Part of a small language model's weights: 9.19M parameters.
Each number is 50 + 15 x the weight over its row's rms, rounded and kept within 0 to 99. Layers, rows and columns count from 0. The size before them is the row's rms in percent of the matrix's.

# down: layer 12 MLP down (transposed), 576x192, rms 0.339, rows 101-117, columns 0-95
# up: layer 12 MLP up, 576x192, rms 0.105, rows 102-117, columns 0-95
down101 103:38 70 16 42 53 34 58 66 46 52 52 63 74 34 52 60 57 34 47 52 59 42 50 84 60 71 57 66 52 55 49 63 58 27 80 31 38 38 59 23 25 60 35 52 60 32 75 50 26 32 63 49 72 47 66 52 38 76 36 66 52 39 49 52 73 46 33 38 32 65 48 42 25 45 52 77 42 35 27 50 53 66 55 39 24 62 45 41 52 54 47 60 23 62 55 39
up102 102:68 65 18 39 23 85 40 41 69 61 21 43 44 55 55 56 52 47 23 76 54 66 59 26 62 52 23 38 56 44 79 39 53 38 30 71 26 28 52 48 75 37 55 69 37 33 25 58 63 41 36 51 44 61 65 49 25 78 59 52 46 46 54 38 57 43 68 47 56 44 65 45 33 50 49 48 76 78 47 61 34 45 51 46 37 43 49 37 59 16 63 62 61 64 60 56
down102 099:48 59 51 73 39 46 46 82 36 53 18 23 44 65 33 75 67 60 67 26 34 25 53 47 48 67 41 70 43 40 28 43 29 59 63 62 69 43 19 50 39 65 57 42 52 58 40 32 58 38 66 46 70 40 29 36 41 55 56 35 57 43 49 34 26 50 40 59 50 28 22 43 19 19 50 63 58 26 56 34 46 63 42 66 54 73 63 57 54 57 29 54 69 36 43 73
up103 093:48 54 65 76 42 44 44 54 62 55 51 79 27 35 37 57 51 47 62 35 45 48 61 56 27 18 36 43 17 52 55 42 68 62 55 37 48 44 34 60 51 57 57 30 40 35 55 64 44 63 21 67 55 55 53 49 34 42 43 41 10 34 59 49 54 51 58 53 67 49 50 74 24 54 25 83 40 75 54 48 39 38 58 50 59 55 55 47 51 69 29 43 52 38 40 42
down103 098:68 60 60 53 83 39 72 67 50 43 57 58 35 45 49 60 37 18 44 52 58 28 63 43 64 45 52 33 21 33 45 41 36 56 59 69 65 60 48 49 63 11 34 51 68 26 83 70 46 46 61 50 56 68 26 41 35 24 72 71 62 48 35 55 52 30 35 22 52 43 66 22 64 40 65 22 45 25 41 42 54 51 61 48 53 34 35 74 43 61 69 48 52 65 56 39
up104 099:75 48 70 33 55 80 66 46 37 51 54 41 25 46 31 65 49 44 30 39 45 44 53 54 28 67 62 73 39 58 45 65 30 49 77 48 34 51 72 45 39 52 37 77 46 47 57 77 59 56 48 56 66 46 59 33 65 66 32 35 20 48 37 44 60 37 46 64 58 76 55 70 46 46 42 42 51 48 20 34 62 34 55 48 47 52 38 31 25 42 59 54 62 40 41 58
down104 099:71 28 18 50 77 63 55 64 22 14 51 51 56 60 57 66 49 38 60 29 55 71 52 37 63 55 72 43 61 51 65 65 35 45 74 47 31 53 68 53 64 46 36 38 64 57 27 22 71 24 55 58 63 61 38 29 45 04 40 35 51 69 65 38 76 61 42 73 74 49 41 27 62 54 38 66 46 53 58 41 51 64 72 61 49 46 69 44 54 29 47 34 81 65 61 49
up105 102:51 62 37 44 61 64 33 53 62 44 56 54 53 40 32 22 49 26 51 40 41 72 36 56 18 29 75 25 39 82 40 50 54 66 70 47 39 76 45 37 59 47 78 36 39 53 53 68 53 41 55 65 65 46 15 31 61 61 62 65 17 42 51 45 66 43 39 20 27 64 47 33 55 32 62 32 70 74 12 49 39 49 67 52 58 54 29 57 57 67 31 36 54 74 51 94
down105 106:45 50 57 57 53 46 64 53 68 37 41 59 51 65 29 65 73 20 52 93 55 57 49 57 60 26 52 26 30 70 50 49 24 22 66 56 25 69 54 40 52 18 76 43 63 65 42 59 37 68 74 54 69 71 51 48 43 73 66 22 59 56 41 53 68 55 41 52 53 47 72 38 55 33 62 46 56 51 56 54 48 45 60 66 35 33 31 40 31 55 61 41 54 74 83 89
up106 101:79 61 63 40 15 76 62 45 67 67 40 52 68 76 45 60 25 44 51 43 36 53 42 67 33 50 49 66 49 37 78 72 66 67 34 63 65 50 50 47 61 38 59 35 74 46 61 38 36 51 52 55 47 57 31 69 50 28 43 49 31 51 50 40 44 50 60 40 52 55 26 41 55 52 31 68 43 51 28 40 19 47 56 67 38 44 85 37 07 52 75 53 67 70 71 71
down106 096:58 56 56 62 60 46 57 25 43 49 17 41 49 56 58 42 16 39 48 48 34 31 46 56 27 58 66 59 36 46 41 59 71 44 50 65 76 49 57 56 47 63 73 50 70 61 56 75 46 34 27 49 34 41 37 46 40 48 63 55 40 41 64 81 38 57 34 45 59 22 47 54 45 70 39 73 60 68 43 75 53 43 36 32 32 84 68 36 53 39 46 41 75 51 48 48
up107 104:25 52 54 56 70 47 54 44 53 33 32 49 49 33 67 56 41 50 46 42 35 44 46 12 27 46 33 57 40 41 49 52 62 82 59 54 35 46 81 26 55 46 34 14 46 57 85 26 66 51 55 47 54 63 44 54 59 52 54 43 21 23 57 82 32 21 38 64 45 34 60 43 49 61 53 44 60 63 54 25 45 50 49 39 45 64 33 64 69 65 44 67 51 69 34 67
down107 097:41 48 50 64 60 31 49 53 43 28 67 52 53 45 48 36 48 38 55 80 76 70 50 62 46 41 35 26 71 22 48 42 57 58 40 36 46 67 26 57 61 04 63 87 58 42 64 82 59 31 56 47 64 50 21 78 44 53 50 76 51 39 66 47 51 55 75 41 51 67 48 39 74 60 45 62 27 42 28 52 53 37 60 56 41 59 72 25 53 49 72 42 51 41 59 58
up108 098:51 32 68 53 37 62 43 89 57 33 58 23 38 28 42 53 81 47 66 45 65 60 80 32 42 40 53 32 41 49 39 49 42 55 17 63 50 89 72 23 39 49 48 39 39 43 14 51 46 61 61 54 47 48 02 54 70 30 59 55 52 63 49 72 46 59 57 42 64 53 35 62 61 63 14 31 55 70 46 65 52 51 35 41 55 57 38 46 38 47 07 65 59 27 40 55
down108 099:14 44 35 34 32 15 20 55 67 53 53 44 44 73 71 41 37 75 71 28 28 28 47 68 77 51 40 47 52 33 56 31 25 46 73 42 34 53 43 41 17 69 42 44 34 47 78 70 44 39 49 47 63 63 34 58 41 52 54 62 47 59 56 44 47 73 43 18 45 30 60 48 72 52 38 63 42 66 77 43 42 52 58 48 21 57 45 64 73 47 37 52 77 59 65 51
up109 098:72 45 28 62 51 29 65 65 85 26 74 44 54 60 18 66 44 51 19 68 94 73 32 58 36 27 61 43 66 26 28 44 52 40 56 65 30 67 66 44 41 33 30 58 92 57 74 58 75 48 59 75 56 33 44 41 22 30 58 46 54 56 16 30 35 57 65 78 39 72 50 48 39 35 43 39 42 46 62 44 53 72 65 47 68 58 61 46 60 48 61 44 53 54 37 31
down109 104:30 40 58 55 46 31 45 78 34 27 48 41 64 49 42 67 52 42 83 55 22 39 40 27 61 76 52 64 56 48 41 35 44 45 44 61 45 39 42 61 29 64 51 42 79 46 78 50 49 35 55 39 48 43 21 39 55 36 48 48 54 61 46 32 34 45 65 68 63 34 56 60 57 55 77 50 47 29 41 49 52 62 67 39 59 24 62 55 73 53 60 59 26 50 49 37
up110 105:30 30 46 45 37 70 68 40 78 35 48 57 24 56 16 40 38 54 31 81 45 47 49 70 47 79 54 50 49 70 59 51 57 54 71 66 45 32 73 39 64 71 50 69 19 65 60 58 59 73 61 08 62 62 51 42 60 59 60 64 66 37 30 42 99 68 60 52 63 24 34 73 27 37 34 50 48 43 51 38 50 61 31 47 42 54 52 25 45 58 45 58 44 16 38 57
down110 099:49 62 77 71 56 71 42 40 68 82 79 60 43 54 48 70 32 33 60 62 39 48 34 68 37 69 38 57 26 51 35 58 62 42 61 39 61 52 34 60 29 48 73 24 71 50 46 41 56 59 50 42 65 54 47 42 43 15 29 53 78 39 66 56 44 44 31 30 45 50 50 48 51 17 48 43 20 64 44 71 26 33 69 30 54 63 58 68 71 43 66 54 42 74 57 21
up111 099:47 37 13 30 71 60 74 69 51 63 39 34 60 33 43 46 47 41 29 29 57 57 38 54 40 67 55 63 75 57 63 21 48 43 45 60 54 27 53 79 44 26 32 65 48 73 49 27 35 52 65 49 28 37 76 51 61 54 64 49 35 52 41 66 50 46 62 66 27 30 57 63 55 55 39 19 37 61 60 15 64 39 50 35 49 75 41 30 39 41 45 36 54 66 83 76
down111 101:38 58 53 52 55 23 65 54 70 26 73 73 49 38 38 75 48 46 64 37 43 40 54 59 72 51 34 56 36 55 04 56 54 23 57 79 41 38 45 34 57 19 47 64 43 47 44 55 52 53 35 65 62 33 34 67 33 53 38 34 48 00 62 31 65 79 48 37 65 76 49 45 50 49 38 70 14 30 15 53 23 58 44 29 52 50 66 51 55 60 62 60 70 50 45 53
up112 095:34 51 26 49 56 57 66 43 35 68 44 55 58 59 60 45 66 58 38 40 54 50 41 56 44 29 22 65 47 46 70 64 73 48 49 45 42 54 53 80 39 63 31 56 56 70 77 56 56 38 26 48 42 42 37 57 47 60 36 34 50 49 32 39 38 28 25 35 55 56 50 37 45 89 62 34 32 69 47 37 47 36 60 72 39 54 65 14 34 49 51 58 29 43 34 50
down112 098:62 45 51 48 73 79 44 62 46 11 66 63 71 70 31 51 50 62 68 52 44 56 49 53 49 42 45 51 47 44 58 45 58 65 66 57 54 38 38 51 40 65 40 59 37 40 43 38 54 62 52 25 66 55 32 39 49 45 25 84 66 38 61 73 38 38 44 41 36 59 72 68 80 36 49 35 51 49 39 52 62 22 58 56 35 59 33 48 36 46 52 67 47 52 57 55
up113 098:75 37 35 61 27 38 78 54 52 62 42 68 43 52 35 34 65 49 45 47 71 59 57 56 38 63 54 58 56 59 36 54 53 42 24 32 47 68 47 41 74 38 35 13 51 20 43 60 59 53 48 42 22 17 19 55 49 62 22 51 50 58 44 71 48 27 31 34 64 49 55 66 46 50 76 42 48 49 18 60 49 54 44 37 73 44 60 70 31 56 53 46 41 29 42 70
down113 094:24 20 64 56 49 38 15 41 61 32 54 34 49 45 70 59 53 57 59 32 18 61 38 46 66 46 40 60 29 47 48 56 25 47 85 60 48 35 65 35 46 55 74 40 65 50 67 53 21 71 64 31 64 46 57 42 70 51 62 59 45 56 70 51 42 72 47 57 62 40 30 35 53 24 50 77 54 49 44 23 22 64 47 33 61 50 47 62 45 35 40 44 56 67 50 51
up114 101:56 57 33 73 44 53 65 34 60 43 40 48 53 43 55 56 22 45 49 68 36 67 46 56 49 51 16 56 54 42 67 35 75 47 73 58 60 50 38 70 59 35 59 31 30 55 40 54 55 54 67 61 65 48 59 40 31 54 59 55 51 44 53 62 66 24 26 55 46 40 28 28 62 44 36 50 61 51 56 37 60 32 54 41 25 52 25 34 23 73 57 67 52 57 39 57
down114 092:62 35 59 44 59 35 46 50 62 46 44 76 62 30 26 44 59 31 62 58 58 48 29 28 63 76 49 52 54 17 44 45 49 54 41 39 51 64 62 23 40 60 37 23 69 29 48 77 56 58 52 24 63 85 63 89 34 49 63 64 55 31 39 70 47 52 59 63 63 09 43 60 25 50 77 33 48 74 26 38 60 18 52 49 42 39 41 38 43 71 49 46 41 35 58 49
up115 101:39 32 46 60 50 59 56 59 34 63 62 51 38 51 47 56 28 53 89 53 70 61 50 25 67 30 75 47 53 53 65 51 68 42 50 70 40 61 43 60 65 62 51 36 44 30 52 58 65 51 50 23 60 62 37 40 65 40 78 58 57 43 70 53 39 37 78 63 31 63 32 47 79 50 43 36 45 55 51 44 40 48 10 95 65 35 51 45 41 47 57 67 78 49 55 62
down115 103:69 46 68 51 56 30 30 53 55 54 80 29 76 45 18 46 82 54 50 71 44 83 49 61 70 58 00 58 48 59 60 27 58 45 64 54 51 43 54 58 69 57 61 58 52 29 61 46 44 62 53 78 53 54 44 55 58 29 57 62 36 41 51 71 30 23 68 51 16 68 34 40 49 41 53 50 21 47 55 39 69 49 34 68 47 58 33 63 60 55 60 22 44 56 49 35
up116 094:52 77 55 46 73 80 41 33 43 44 69 44 39 66 47 31 46 58 42 31 57 48 65 61 36 44 58 32 68 42 33 41 57 41 56 48 32 24 37 45 61 50 63 44 32 28 31 58 44 56 51 37 61 52 65 38 59 39 53 31 45 18 44 73 24 56 52 36 42 47 55 64 49 35 44 47 75 36 19 71 78 11 37 39 34 55 14 43 41 68 49 61 38 38 58 50
down116 094:45 28 66 58 86 32 53 43 75 40 99 49 47 37 37 50 42 49 56 36 39 33 41 33 46 42 61 50 66 35 68 37 69 25 43 08 59 36 73 45 61 65 53 72 45 60 69 33 50 67 27 55 30 46 52 30 35 80 59 79 62 47 63 49 53 39 59 62 55 33 66 48 49 67 48 31 44 44 48 31 40 48 47 66 50 22 51 66 76 58 67 51 65 35 57 55
up117 100:44 43 60 55 42 47 44 46 54 36 21 65 19 34 44 37 55 58 38 36 59 50 23 62 66 22 42 54 25 55 44 32 58 49 50 42 30 60 48 47 50 16 33 49 42 60 56 68 52 49 30 45 34 41 61 43 21 30 53 50 39 39 23 72 66 83 59 58 51 54 44 76 87 54 42 63 57 74 43 31 26 54 57 45 20 49 65 73 90 40 83 81 58 49 38 57
down117 094:83 41 38 39 74 81 52 62 39 45 57 45 48 47 30 56 56 18 31 48 32 69 44 40 63 63 37 33 55 54 58 61 33 60 50 34 48 54 47 38 39 66 38 61 35 31 77 35 61 68 57 63 65 26 37 52 82 56 64 34 53 60 18 68 55 24 40 58 49 51 54 50 58 66 58 72 45 27 48 58 56 55 74 54 48 63 69 47 52 54 45 60 53 64 52 57